Part of a small language model's weights.
Size: MLP 3072 GELU, 79.6M parameters.
Architecture: LayerNorm before each block, rotary positions, no biases in attention or MLP, attention and MLP in parallel.
Training: a variant of Adam for these matrices, 1051M tokens, 4010 steps.
Each number is 128 + 24 x the weight over the matrix's rms, rounded and kept within 0 to 255. Layers, rows and columns count from 0. Numbers have three digits each.

# layer 4 MLP down (transposed), 3072x768, rms 0.0261, rows 2172-2278, columns 448-511
107127150124126123119103152141117107124166133089131132123155090099148117139130127129135084123118134127181150151134158159134138127142143138107088147164153094137121139136127121145108132144120104
166137120096146134124094181100169122124118091162120124107115071146126123128082153106128136144119133122116165132127121182169087157103138112081139122099144110121114104131160112146123110146148107
137137101116130165174150169084101185066096076149159118166173109123099098143130122157164097088083089155143118106154127055111139139127184178082125113090159179134116180122124118100083139100176157
137157093092155100129110129129137129181070146134065136117131110102097179138165153120145153158130193148116130152139163160145141145103116111134103106110176116156153157153124113193116080106079182
182113190112181146140115122108142120178119119123168118096095073105112131113131154131102118118128118115131139122142152082121119116107110125108114089099130130175110140104152181139095087175180126
096152156108224102140163154130132094187104120172120119147141135141096099185157088109110170107140135118138127124122137115148103113124147086107131118140160128124079087166181094158116153125140117
118128149152078134134154161137137121115129132117114052134167124122116137152141106099184111121119154114130112137163097130134115111130119118142081155105122130135143103132117141155078110113134148
150134122125114138114084157119133122143168105142133135153102092119121153115107110114078126121152155126112115118153192154119121130136129130127122155185111153138158105115137140103109107100129090
086087188152114082095185130100101097119094180076087077113164129116102134159176098103145118086115085115183138157165112128182176121068080175138138163177082124078094121118087112132104097103152195
128135120106103124043088193120147137146135121141085121135149114159132132177161133133103126144130129139135157126155116166146070125085124118120139097135130114152167119139120134164102163173152124
093124120136165098125111144153098148178082170084125154126101165140114116115164092082156110081115103106068138121101109158102113152129154117145143106109114112115130131122114141182096165112107148
087149123135180160123139139190136097172120121151169105158133093128130154112090143142122180103144083116084095086120109161113161180073102161133183122130158154113130118111143146085110103130106130
092115114120176137098150156123109111115112148154171147154113135104133141152100113158133120092117149137120114101115125137090157145165154115139083124126139143114127086126085086115159171117093165
122138133127085125137129139144076133089110102126203149188136153145131114102105086141110114109132123138120127116093140148086085117131173164071136120115154110159133154114132152134137129101112107
134132096166126117123153117140161093119116128122114109172132126112148144183149118135144145141144128142150095143112166094125128119115116155088110172130129177149111162165137115148099147111131165
132157129095198115141117095132113183096111119114075136151162110128118084155144118148122144145138095145139125110125149098083113112116078134128104145133123147141126112095171114103153119104117136
116124110133191119122136105167157074184084130150124095101127144131156142154150120126120094100104119145114129127136098104149140124123154128121121151123145120148129135159147157095119122109158118
125097113094134147117111091148122152113127143129159086176114099174165144139103112129119146130113116116139106157146156108124138109144131078151141116098148113130152127127129109117130120146090131
144140099130141139111104121120123129150122118148106152126148144142130122143091108097119103118131136129130122123138146127098103152178123114130132089164124156153135131126112103129088099178132111
166114125158000120117111129146134150105139126131143161146078148138090104101116100149132141141108125160119145138127158085136107142131097121124167130143140146122118132122140116084138106073103128
114164140118225082126093147096144114119145146120123038085099148143145096154153102116107117118184088184135119105193096174086101116097142102113147108119133090117162135105136163169140142063077125
125129151150099152132124122106188129136102177157130127167130116134115125144155122103159127122152140151139142109084138146118137109132160107070122113089125127144144124102150124149162119130109156
118105149093126135086113133104138154114170123132126116155124137152111121132148111154130141138112147100108127108119160125122112102123144095123120146134115090167135168097112161120143143109102083
159148125177174178158131133126131084113117131137072099125121168080096173115151139120111134126151147138156129107130106095161111139109136118146184123135129096121143127135148112122137130129099119
125175139160132068135147125144168140131153140131134160113118131145123122140137169103109141087139147085112109121111112127125134168120141142087143136118146145120125145120119146132146136119165108
147107154097151118091140099152152178126136171127165146134141105107099156119175117125148119094166084109137161129160170139141103130084126165136094123155134099134159130101167152113115114162135147
157174135101175161111122138121154133134131120112110139117126102154144100101120131176124106142098160136102198108120151131078114127129133127119133138096119124057158136110130118137108124151145134
101135134131154151148109110151118168111145128128115091142111143184158153113134159135153171120168126112096109141149096141142161148141116124110169106073155148126145105140119166129132151122108140
126129128088073113096108149134140135093116085155121103154134137113126161137144132134147112110143137168120142074138124154158146140112174157138091129209174119101134123130155113094149107159164177
164137139087163145115129154175131130104118102129130155114120135100119131104153153147146161148115129135169132131104129100131106109144107136125127136116178117108121099153166153157112132135125138
114140139151022122130142151150176115150156142103178116116163139137170141142107131166163148113107123141129095119139131133115140106131181130141135156136138145128134112147144104127150111109163139
145161128142116123127137139121147146135126120151126156130165156127111138139117173088130118160168115139173150145121172092129105156093127166086111133105090145078124121090148131132136141119125129
140138119085088127136146134151120137092161106063151078127149079107122112134083135121163182092130106159125123112131147137087109168110161184119155119158105130069151134129092103152129107135131122
121135154115107117110147130143138125116117121120101152149142097130150157125109142150129114103097163120099117102117172137140122129156132137129094097128099108133142116129175145143130109153105164
140155180146137112127103159114110113132127155146162148099095116123139115163119152112105103154119117166079123120136059149109171138159104100151106124150126158100123126129121149117156158173122157
161152137109073156142097165159123092126156111143149137111134106138096144075136150101143129138118130160120109129104080156117166133130160157107126108165152094103136157110108169105101101109139100
118107100132121129098105119130110160116152115118129121146131118127122139139111127099120136132140148102177127153140138122083130137115129089162112137162088148145138121163108095124119104139128120
150104117153122115144123129112136100133116130125154135110078102161172123162130115126130130144117113122110118163118127122110125154100126144125144135092108144149110080094123137113115122122100109
053183089112140159120134158167114083102049181131095153085171105161152158130108139125152174106162126141152124088131158078082105114074124106152134110159078182112147120121132094106134106195113094
183117150130130130100152117107077135207132150094116134112113125098124141086096142172126147138116130123099134091136178120132119075131110152133145140066161174144081078134148128140152112109144152
110121102129117129142108084196153181138084147112121130135177142119120142136074147104116123134141091120107151086103126113132114160134144107152120152128089158139147130110129086179153113135114133
131125114137210111117162144143150089129138148108166135151126134109133147132096141164148109103136140125096107140149143132131128135147127151142119140142124114094112098129118098097157152085144110
152118174166106100085085141142114109128145132121123159119112145164119103117128122166137163122147116095123162164087146114120130124151138138115129113139111171134110085109136150162116168132205148
150109139091164140103085135131127130155124131134191121132121133129140125111144146139167111133116139072112123114125122146095157099114106122128094115128121102152141100097109169144116089147128104
152127131122254124167117126132116120097142105129132089137123093134116099112115147146127140143156154155120125122132126133142131146084163139140143124125101139130135123136142079084090106145158146
107116132167000139164099133127114086168154153135142098139120166128124148138123128097159124116097154114120106139177150132114110148142107126112144143151113142124161136094143150139124124134152135
124182112151165181103145109170134141130125136150151068158091124100129127099172108143109159134163112127102130136142142151067124120180119121117099109113111082117138182120118106139108158101132159
141117139102106135142143110114141106121125133139147176141132139109126178121143105169148104149139121141126110125093164094114150146121129108103107089152180115181128136081108150101143112098095129
154182157176105139096178157147206105151146141122100090099167099121119128154150111119137130122113133136112106155100141128161079115129082120128151110094175150096142109149095114080119103152115163
116117124134134133143119134126107149114095119111152112143095109119101100141110131081172159103105108141095088122147147128113132135131113134109120145128119145136098180072147070168113115121130098
165136137164150112077151161119139086116141149119106125079148145146133164115145143156105095102139120087116107111080108145130118109103127070145142171138126100131139097108110087119104107125122116
148110095136109142140144099129130155145146108150161116138110134163117081127152132150096125117147133113144119116138106072135126135156138133131134120129146153121118121124117121149148136117125135
134123148136165096104126166148153152128132122122125164116130108115114079107145117148124160085125118145131134152124143152108127172123118131115125124074141116142159110093119116129141143111148138
144109119072165096134144100141124106124122096097119125113118136115137099157135156141148154138158152134125124123147159127122120116162154151115133137127154121123086117134124147124128155087129159
131113122115129109113105129125151132122121117128124154115134134143124091132119160159138141136109110103149149153141150143150116136138153107122106135147133098139137124142089134107121111102115130
112168130138126170101138117135146124118132145115094137115155111120104111147138147140150093112073125167092103122111139141140109103128082176147176138109119127156101130107134132116119132104114113
144163133099134142155105074080128123111152093081120119119093115089129087178134201123169175111161120139147111136133142155112099154128138119071146139151100124183164207101106135102161144112131120
137130175118136112117142135153113139143122129163125119123106117116106128142131133105144111103115136132115149137122141125130124158155107127144116122128115087092115171094112148127111123110120122
074166128163099082145134095123093100095136098147152159129147116157139123154179104131130081121092122089157078156120134133120157173174101084121134176152113112127159102110098082113146126123159120
146121110133137130123121148132140100103140122131137135145158103094106118102135156172132108126135146114150120140183122161160115132154165166135119128114118147128127134144116139102156127116176150
123142139118164120133151112137107112134159129152104130141134151099135137138132126110092159160097111136140098121137135165129135169102112134093123135131097119142129080135113161125117127134127131
153111128128122100125160165103130133079114133128182148096147144148152141135147177131110099132112147134136132108105147121148115185120102143155109126134134101153116116126124132089088101132122160
142142112124137158138143088127116130126108092165122115138082143134151157150124126124150099168121138098130112151106132163111139128144154123125141117128145135110115070102146142131129137137112131
153145148135204175096116111168141131123117121108116138134094149175156161125124183122142166160114143134125123110112136101135117160108108116146109113121104102109101128142101150131135091131107105
126113118131134135076103152121152125183129113119143135120118187151140143102119083135139134122148095097122098146120159165138106106129149117099091092156168094126078103111085141074118161127140143
147122130135183129161159116138143142117080098095144147170138126133099115118158151129101087144136147109133140144106126153171163134139129149142122128131122122135105142139126136160124141147139096
126131116128157127108103145143111138113153106108127145139142141135142113120130128135094157129137114148127097130124145124118110111133122112129082132097110155157140135108110122166127118123169157
145098100120118121114139130165160160075121133129135155115116138124090104145138140107142081108131160117092125085161126095138132120102082103151098096135137105147182089135128137117146089103141088
090081128094116119128128162110122141150082139188155107145122085166119130110156120122131106095130092120132119126102142127133142132134135127132183144136167146160105136129147137097134141096181114
135113142145146126123110111124123129173142153105117147127110123118111131107145144103139137166124128140184138122106102124133108115110119127131107144148095105146106126113132088143134128136087090
112117041102170123143119123140139098151128084136146135071100078152116124146139136129163143123103102128117177122132147134165125135141125141131119167127157113104141132143083113096174110102140102
128093160128164119174133128122143122158120119141129135136119115079096121109162117147104136135097115126141164155109098148110112098208138124137107143106110178145136152141136130136133114112120135
150151072106166122121150115118099131140147142156101119152135116142151108116144153105133126102122111140107139146101130116140098104160139135091149126131136116111110139137125103129172140157156130
133129135091119111161139127161114097114124155103095122098142123079136124142144114127114125135085103106132118125129100114111159120166115114124135190148152116110109168126124143098165149125114125
137144129146160053148152135155122118158122137102154149135167110125126171099126188116130106083111095127134143127121121096141158111120124098156132156151111075135167095130115093143149169111162114
159114142127136111146126111115140128103108104132110110092123163140132152131128109117139129157173128148116145149125118147124127126144127111174139131118156133109101131133114124101095137172123170
109145135144071092198056135142126132129134101137156122141152118117169155122111178128085075115110107137114105099102147134116137161145074110124151148093120110116127107146139128096149151076109139
156109124137068117142116130116136110097139172137165118125117140145120147132128143158122134122075149087164141126106092119167094122139104134092139090138110143139131163114129121097115138124122163
080187117113074145141135152141128114120109132149146149169132119118122167127116156119116059147131108093100161160145156144147151137140140130162148106178157109151163084131115141156112124123100150
141138099161148118132132101136121150123133135110146140128122148148119136132085105143147137090125154155145106111129116120117120132179133173144131116112121154114155101135118136111100133131128131
098119154140184090117151137126077140089108079126118162143139161105147135100100126142126103089147134123108075115143170110141168156166116152142130103102138124099190099119146151123125131101181147
139138096130044155128107109174141121110120152097110111159139123107134150120160099131122080083101109087100159127123125126140107110122140083139097109121096154081096131141080134064139162136080095
110104138126122114122114119087150136185101099130162142103107084082166128121134145115158100191107105150142116122149083117103138148099137101092125121078139133154165100148112133142140160156144115
071117119130079120122123112149108173128108157109114124161213113151085124155150140140131105109149107150153172129122107059126091139118142104124116106139139143117126129112114128101109126100159134
127115152076119112139160124110087159138146116124154137132154113118124133133171112106129114130121107161105128081128105138121103070150133117116170176128109124156180130086132166106126104070135128
084117081111114120089105149134095111151148115152124106147122129156119144121176134128088102158131139157084109104149157120108113142115093123131124116180106139152156138088069113102141117110120122
152119131118214158112128133117119090116141123131126136130135173149126174116135175103113105128138141106118142106133139111133146126141123153171192158135090144108102148123177147085114133113116145
149154146124153164139115126110116143163132144130135136130172141122183100134128132125147111069151092135129162135075086128159135104151164151102096115110115125130091079100151126082099149108113065
137102123184172088144121175121155111121150125144150135124134152181147084141094140141120107121125139122105162116135136200160113099126125109115089145113119113167106144113144138129153131090149107
112133152143153101160122120176135102138102131177141130072141152149153124094106089114131198117101115139107094094118176134146127113069103104147143151108145135139127157175123099092126136080119133
104124134113122121122140116094118122126132143100128138162127102159104127105143160152099106132107111083174164120102147082093156087138128140133111112107141127146128109114143108118115126125141118
133121143180089095134150167156109151132152130163192149132116126137115164122092149117141137163087145130093093086115125102126097176158148145120116073157143112115153149146105125124114131130140136
091120145123023109123130125106163135149135119104138137102130143148146149155112100144118132121137136102122168130148113109117115124139120111116114106155098154157123161130106107131148129137125115
074087126138133080115161159120128127127127168117169116119146139108117174130160088077133123098115107114147130145125136132152144128144142130133093123102135160163122092100133083120129127122120112
129141121159143147130165112128106136142165116115138142083123138142155109107150114099130148124130136123118117082099146143093079181130124149148136083127108128103136149123096132114109157120167189
108164132090174180093127098083123106133107148106140105118098151103115091132120145129125125124137097131101150112111150154182162099144166110147109130145155103155127116104126130134131150153089149
136165144139140159130184135093123146092120086114125080129108166150094136143162119108128136133103132114113184101137109145117170100118136095131122157112105087116137167124154113118127085131149133
115144141147133137190098121136145120192103143152139138113145179075113118101143084084160092151139148137146141108098115076130163131103126094145112089129123128112152137124121161124102172090137102
164152126140159179107091128111141108114158105109163103143140146160154134111115131123140117143121152113083123150128099137101136141119152162145110128120149136139134153113118128102112142168114087
142114158138116118163122114123127129137136164102126124131153123165155177115114136113137143144095126143132105129145153100158142067108155120118109117166137135149136127127138137117109125120127103
163108166120189118147131141128125139109122124057141183144140141150120111142116085132121089168131072155093116094111124138194156124113122139111176145136100156107121120188124126172101136148171114
173178124114144113145170141093090105151116112146122091106161155148093105111113143116132112125133146126114093163119131138120092131151103116154173138111078157163126137115127119158130155159164125
123121159126119148112111120119128123139154139113124119147119125132127097104153145134128149125116095086134097128133126107138097142152147147149110096125146121150094113111118158147138133113123133
153124112154169148139134101131159133104091153149120145126122164160150122130129124128125142112162108136168121100152162097169138167167113095149164126128081160128108125131132126144118124132183178
120150128165142144136157151127121115091138091151103191152137097148091141099107102141136139131140136128173186136127127138113094119088134113136120126136128132115133170156099135156151126117126145
106143110152090130115127106115111135124127126128118123153128141141159110166107090123101136138153131132153174115115142185154130167150114048130108127126129139121141107148126098118151128111178133
085179072136147122128116162140092095160135145112150122152185122117155121107155140123150098123082116126134101095069125107149157178136109120139165174061152117106123102135137094155170096125129129
# layer 4 MLP up, 3072x768, rms 0.0326, rows 2173-2279, columns 448-511
123137153152134149195113146122139152109111131153154077094128142084111109135122112118091148095098137111125132108132185109154127166105142135113157114164133134139173108118145150079126136137089119
124091156153139188134138161102061160134142079170133187152124061154135079143197152133145179071109163171128150138135115114080128114119134124048127103141116149145162159105151096120110117114152135
131162091087155138108116119144132135143104161123104133115148135150143167109121172128195153142106179143107143122106110111136150098183143133104159078122184109104074153139162146141126128171100093
123099153158143124176129132136120164151115161108123148150100114118152138128155109108117098129109082131133148087204117134167118119155125111115152126158127137131132140078147143150121118124089112
105089104109126128124116113129087151155144116125098090149125115110131135112175164091159140115149149133116119101140143091132155131124141083115141114143138105132077130136152116086160121159100113
091127129149135109133089115158150124089095143131158145145097115138122131154114109134158135078146103124147133149157104084184099096137152121130170109127162135176124172107119133158101175150141128
127133123202147133105145154136143115090130105118119150124079150135113159120121128144140175141094108153159139136188164127072085137084114140096154119108124132137116107119165159174139119162141177
110084164172142123106154111155081125148103151086080122088141093102135141140148182096136154154128133148153194166131131080181144181153120142172083168169094171155121153101150109110133128096089103
156148138169139147165136075096080144112113119134141122133122145137127136085110148095136119121126121121119128141119129139127154119149189164129119114123104151109111155119105111111118108102132154
158125119099135166162151142128101132123106121133164159114076126108121125110107152060137127125156116144110095149120137134134176130175137103156158163177148110099151156142147105163155117154119116
120123132158150137166116116134108108115140125095129144138102123117134156091153129113139114129138162116103118114124145123113117134114106166132122122157142170178129114111127116111141112152163156
168134122126121120115145064087103139173154118174127078119097142108081129106162142115124136096125124159129156112111114152122117179135140111136140101152134141121125142123121149103133096181131138
136120104153113124109135096100152139166122150114123165121078109146135110169092159112100123135141131158082166124145134103162146118155135125106112123098093155110101122135122115122139145147138135
110094126104137140155130119117129135127113117094139123127124122141079140138154137117114128130127122141131124108122110144099129150163122154143147124122113103122154101109118138114187140128124091
119118084137141115139120159115105145130144130091182094101095144137089122113113104082143126127097132083110111130137116146093126153134124103116143154122107143137131195115092112149132122152119120
170102152126127175097107140105095147087145133147153126138156132104149125113135123148141126147144133121155118116113145133106110123122132146122141116136117119156135105101125122119125159115134132
158148139142131154125123149134126137147136144142078169104075099109125145152150124174123144116178111148110152166125133120142156129104133142099072128143122104158096141098143129132145123160114125
133140158143149169148152159116140096103136143083131120119130101142118133128146110142098134121139115146171090121168097087119148135115148105147132128131138128139152111134146172084142151119106127
111120141104140097161126137127119085133136130153123060135150149097125155146134144130146081090198161104155102081120083129151130133113158090152108142122129124126096139145093118162130176120152090
146139097144134093131145116124145128137108129129155104120083136138118109153177129145124087073104128125171093131140168125101141120122155122086155097122091117125120100063137183192117131114126109
092139091124136119130094130122123130168124137153110121175096079160139155138139124144127139151125102118108172133113146115121133145146167100126129138167122157131136156144161143164143127135087066
113100116103130142124111144135120113132107112116103120097101186096121121129125123137134128147127135140085124124113129064141130124047142122117124065098102162148112119149103139119099122101142121
095149136107117123124105130091127127107093102154162146104114159133117115153162085054149130108139125144124131109121146122148126151130138122141126118169169141137095148071119151182098135136172176
135129113114133139106121102197114124146140164126092079140091110118114111123153096060109162090117125116112136117105153185120139194139177119128086133131113115133122120119138130150171152130102124
108142112185135134135118117092098083116077107105107124125123184117136126124124133124110132158106122144152085105127102079131152122169150123117179109114142149132110121144103115113172141088106127
109123144186136139158108108078169098143148109116106112149117120084108134121129110131161117168107165107155155131146167123160136128130175138054171116145145138125078144094127146156120138128108118
121092091131111135136075128100142112131072148143110133094140170080082126142139142126122093134129140126167114080093145097116127115095127085118099118122145131132138108110128122136126128097159103
126157127129131110120125143138099151128123084134121136125124138127147125150167081153119144103142073119116175085148128147098219137125101148125116098153107146174090119105150119151109131124113132
118111114151108146187101146170126111144105117106099099104107087158136157172073171130141127139106130097142150125138119166110099107103116109115130101116113147125154172115139106189107149124124116
127127152147142128114140132074095116095102113152086136130148102118078106128156126119170103116181184149149166117128159130152136127090132100152116089133139130089137147109123128122132145121094145
162102122115141095146148081106098097123131171115127127130096127106138118085119082148154136110124138137116064137090158117164132087111139114145180154149146136139178152124135094124129182156126091
155132144136136124102104128128116098122137160105135122154093120135144145141095146141134124094129084169166152130101126116082174131110144087151149156126113199115093151120142147136124149145155133
179103103149120130121119118102113121129124161115128089135134114117114125128081125166140136110166134122133161147128136128094139125122156083132132146092134135114127171114134164160147125126155143
125116136112136166131136105102112151122104155156108129128119115144126154122091101125123132141103137141128150097167148103112119117160123112113118144170149144138124144123109112105091107131112146
099125129180126146155181102092133132137119102163122115101130112105111122126102118119137106116087133144127138128118094148157143095110134116094127136136130146141175119138138096115095097124112113
120120128145145111137131145112122134156133142130119121119143110111104132100126107121159190127148112123147155138116131117115125131123106085093145160133125177136128191092121093139159126114121164
074132126119115161093137149170128131140122130132113122078156122101138146116159140164139113158152094119149172159132105113150157090115151097103114162100115128151158129145096110130124132127156125
153088133127135149110167145076142124178127107125134123158123149103123124135116087120141129117113111129097112123119175128118105125115143122101104118157163153150106143137169164113162129150149103
070103114151133133150110130152139097165113132142087140130106126129124146118097118089154194119171166085114102175125104094104145159105172111119109146165130147114120200155117101170134125163133153
185125095147129147190138128105112139100104176143131157096109138111121174130109103119108135130113089103137122108118120083149090115145151142171117103143126136134128135101175118136108129125071103
133113104141127121112116148097119145184105149082162142139100150165138152136135156110135122122141122139103103123116115112117143107125151067129123121119152135116124129096154138179126124135122111
098135128095155104146161072136147117157065142142095121126175096084104130177089152109154133115108161164131124075133130110128125153139149125151128102153129088117143186141136157105109108132162132
123102102172125104163134146112131115160121133156070096126159075153136106126137164139104079136123113116179120130153101146135146102133187158165143129133127121120106145172134135139147138116094116
111107164154120128110160136125097133154128137125143157123090144116142143157152108112121110092096091117168120132152102140105096155129120127129101140127152112129134146112130141148142122110145103
164144106152123123112122097083126112132116105133099156128125129095152099168139109102142136129118126143096127142138119118117122109098130137148100121102125172159114121138103130124106137121123134
167119126125147128090111178063116103162121158122075149099113143153132141159106148092118080158085139135125154149164150120165117118118096152121164110155176107190195151168113135100124101151081146
146105090099150135118137109078101089113129134092160064126122112081178097117126118158135118150163139155148124095150156182146164184119166124110118098082115115127163122144104105119124156175142172
141124176141136142124115104076134078094127150107128080132119129154129093173131131115133196131102123141159137182129134112145118141111116087159116129139146145160106126137114166092114116145120131
091136108135150120153135121141123151110109135127136132087124119122118135109118144152110161104139142139104169122125150132113125105143116111146154087138127138115098145117157157134116127118100114
110106145153138096130133135118125106153078144161131134063112114102141141155117084173131102084121099118114157132119115145165168101128115113131099100109147124136089134129082128137117178119129135
132103087106142110129118136113130157104135112146088106148136127120102119111101140101182135108156116137110133119097155088133123158127154107121130105111126130127126143110131158085109124140114133
126100113144120150091148098126123122144121110128095125133146127128112115121138086127135131119083135104130102146111151117123105141116115114154121149151146140133145102127140166156112142103159154
132135154123120119129140136068128135141124155136097154144094115108134127108133138147136154108145116159077131104138147094124121124110087113126093150152133126129110115125166136158143112114133130
109124152122131116132130129108136108140127133169165094130140131103132128150115129148087129083109077094117097094131093116091128141144096086138159140141122138119142160122146133131111153148124108
189121111167148160148138135124086134142103159125083088132098120078148114073098191152115155134155138131087115153128160131128160122092142097125133154154091173129090115124173113130133130181074179
133095103148147112083140115118161111147147152191204147082099124094136085131103112136114135108105126129157142112160159167154167131097108099116128090113160148140110141133163173144130128114175138
083134120126140113141172149133148156144114131177129102094191122127127176142152136132135113131121131151134121145145151159137111109097104128121116114145120137141140103150125132121147158108121129
140130083134133144131125109109120099100171140131129136116145127090089106143089144107216140128100121123129098116115137135146128143136121122130168095136150121109143133174134164106135140126082129
111150102149136132150161139109128128170060112156142142165095142159142163124144082104113136116121112141132176152142131136110090105110133113086088141125134123139103137095144116167152144123145147
154138108131132147130114083123147105147077172138148125117120130137109159132128082108190120102102163147116125092141106155126072141139153115132158170129165162118119171083100130119158082118129132
120117121128121111151142128151135111139129110186133128119122151114125141109171114097142095124106118093144119135130125157125136110133124103103123103137122186125145150154123094098164134157121118
090127081111145145131095060102152097105118134137123117122129148092111162139157118154144179116136127158113102104091162163115171157152119127146165136120133084100100186182120103142128116124098130
119110108135137137160153100103090102140099167089111149142170095121094109124126123146108122086093131151124117133108142140096156071167100074102147154178135133149175165131149129094084146148132076
085111085151125177121139115105116162157147122140113107124154119092098158137115115124145134150122123107137112127130117125128154133107128112119149142115124133151122126120154085140158163096122098
156094074122125141195147126135155128116149150172165109077113149155165084113121143126112112134083146114173120122134157187130083063089113141103090112105110115157106130092093157155127150160121123
168116093155167148120110124111168113144122158117126104126141117133158145113071078130151103126087137148143152102158110130128150131123111102151122075138145111129106120138116166140162121164126138
156121131118114156140160118090097152130080116113108105170151123119120150138135092173125167132157145158136148171120160110180111114144177101194121104107171118131094112139122107108149129120084131
105092096121125149140164154116160174152111101200162154169115148139093134097101116110130126147122114138136135109141149122148111105073144109118125139177088165097142122106180128095105167131139121
067138135121144128151179079110118120158116163190092114108144118121143117154095150167146170139132157151165162114128120104122149165073108123132156122144112151143120173139108126161107118145121105
138113127129134131101151094089155111175138117191081123135136166109134139133133116115108202118104153116124163122103137099128161143138141090071122170126109130096123119105124189131093153137111112
127139110119155158138095125125063134109102128153184133121061118144160117103147117095146183061120140131123129177125139125118123118121162098106152097106124124143120090133118111136149120111139140
137129140180128107145101126112119100142134108128115133135089127138138126151099140128122155126129170108117113095134113136121126162089121107107128143127103121144111116130103143167129147154108129
143095094113116168137122122118126121149111133154112134143081111118113146104118133133120141137121125111154159108126125113113134133095140108147092150123144129140118070133119177126090123157121106
166122125101131121150125124116125106127133127112105122126069115117146171134129131120150156154169134170113130156160193170081154110148119191156148116166107099135095147137122134165153117113150142
158124103112127124120188122115173089116143157109103143183109105128140147125140142080123124104088185134059132125095159148100164122130099138103090156136147119173115145129147164189138101129126149
144113081124122144109098109143128157108134141122090140148123108106171125138112127088191171119160131102139161130174141129150118070119148160127128104122087127138135160100111127150113117136127072
172170140124142159115115089102078132127114150142122113090081145113140103106128109113120124163096158147106132099121148133134087168102132145143121138121119114160089105121089138127145097183122123
146066164132132110132129097118127122150097164146149177054122203135176126103094132140125124102112115149178118117098128092122150141097136136122127117131091173099105107110195134134157119118147145
116108148118143138141161080112139109142126129117122113153131100137112122171117137127133127054175095161150175122126113129153146177165122127104110095110167101102139155094123157161126093139177125
086090139140131104160132103061150148150106092151171119117079159065114110106179132039123082124108135116112111119108143133145140125117176106136151123159131124148086139110083188124175156154096107
128104145119131131191100149141115113124110173130120093095177130129129093109179105099116102129096160194105150096153129135132122131073091141156097114169171120179152145088108127156151154149151129
121075150132149124129114141103182109132113100148171178110097184153136098101158134153106146133152148139168123102118110179166192141112122150148130142129120149134109123091157179101175125124149103
174121136124138125145143159127112122132112148143109069141124143151100134118102151125113140158116156116071113139106143128119184122147097137176157110115136124128130131167120102152116134159176125
153108147145145161163127141137081152154066114103139122119110166099126110157127108127119122075148148117142115127134155129113149117132152113103137135128106200122090139153171128115132145136113138
133150129146144195136118145145105086144145111155151150144115120109127111129102121120127151145130108129098108123107122166121170136122108097121138123080101132143090154133123135161140115174100163
112113165129110118156156128136097144119090144122126106139099118121131132165129124125147171104157133146142144114132110137137109123172111141122123089168138142128135127138152154153114139126139161
126144121109128142110153118124089135146117163104093100165071077121162124146087146093136138084060127117141132165120145156132138135153147093086116128139155104144113171136143158134078093117139148
135136140116120142130140079104147087175118147114145099130068166130126140103129151154142133112130140107120112120114107072102155158114104157160146122158169113123112109127119166114147169166087106
125063154133154168130118103121138120121139163098146147178112131122157153126149145147096136112160133157140106173103117078098134080125160111113142140114129095129166096148125144094143131158116106
119157133207122141146114125150119081117103119160118098109133181142087106148114118104128101144141159148111119096150127112118113131111116125123124131141140111092148148133127143129160129138134081
150089147128121119090145134126125140179117158140165133112120145104114147169169118132158100137108120132143139115147157137146117126156173130127107126141140134156117183088120153102104137108137117
148122126153152143130124104131093114111134145129131130148123123093144126114159153123150146137127142120143115119124161144136125103125131162132141128120120123122151111129147150124097113132148137
148162157143103132128123123149133126117129118139134121104114106138134082129122130132114120123139132133123127128121115122089164158086095140133157108118124132091130171120125160133143118136137147
101127115129151141118141088152161083121111113096180130114121178167136120183123151139136120134146149151142142140112126112134106117106138154110070098117140139157105112133147087184145159104085158
124108103134131082144139097151149113132123126145114170112142142139154152136150108134131109142080145160127108115122108120141131152147146141103179153129116137099142133123107135086132131097151119
181148135145129112131160140105121098121126099102162099090098142100113142137076146119115130123092160095133153082149130114081110123169144140130170159172154109133184143166136103194112141138150156
132105116164139140150134132112104136107142149149090103089099099136099122147135126109144125077114157181119152169138140173149152124164135128109135148089113105152113124145189096173129122116115130
100137150119134103134127114133115096143121142113133126134160125139128116166142121105122091116115139136133167081106165139109119142158165118108144147132157094134120139139123143182102105131147153
152120092164144148164133161137107132145055132103121160164106115121124084106138133106123156138164095119104134124137140138148113112114095140085101132151157097214100151125083133134119136189146145
127147116148174173172123122122104130144117131141156172132071107175100093109095110081120147154099124183114130124108142151155206127160118124102122166124168089066134122177122112167162138165162118
120126147142151128127102106161144075132169150164126102157126089092110095159110118142130143160187161149107148138086119135099149153115156115147112116127148119127142138084156117122110124114118139
124129153137137116101135078140111108104098098153115150104109143148132166156086095120137112134166134151141150120088108146148168121124140126111106176131094154110167139179114112108097110121152111
112109100118153162138136122114149135100125109145136108116155081132118113090159126110144150108127148138088142169103142157117075145133161100126138152103122133137139101105110120070124140152115111
157114154140149161141113138147159108172121175089103102130133132132126114119228127111135121111133115136097076077179129130151141115144116106137141066174118156132105113109190107086117117142111146
142106145153148136105129139135122108109155150148149096161132134138126106146161059086129141140119119194113127157164163138125114135156124134152130188104111096115142117139107161154108154163105119
079143114148163179094119050114122075103105141177078143129145107087118167160187118126143155106158108121118090144111116100125141092151157119131089134129128111112164126160111139127196092136097120
140147137133130167161144150137117144097131103140143152112112071103136102158137138163156132133093144127129133102124129132132161139086107136136139086146110132107143153142144142120100110137083122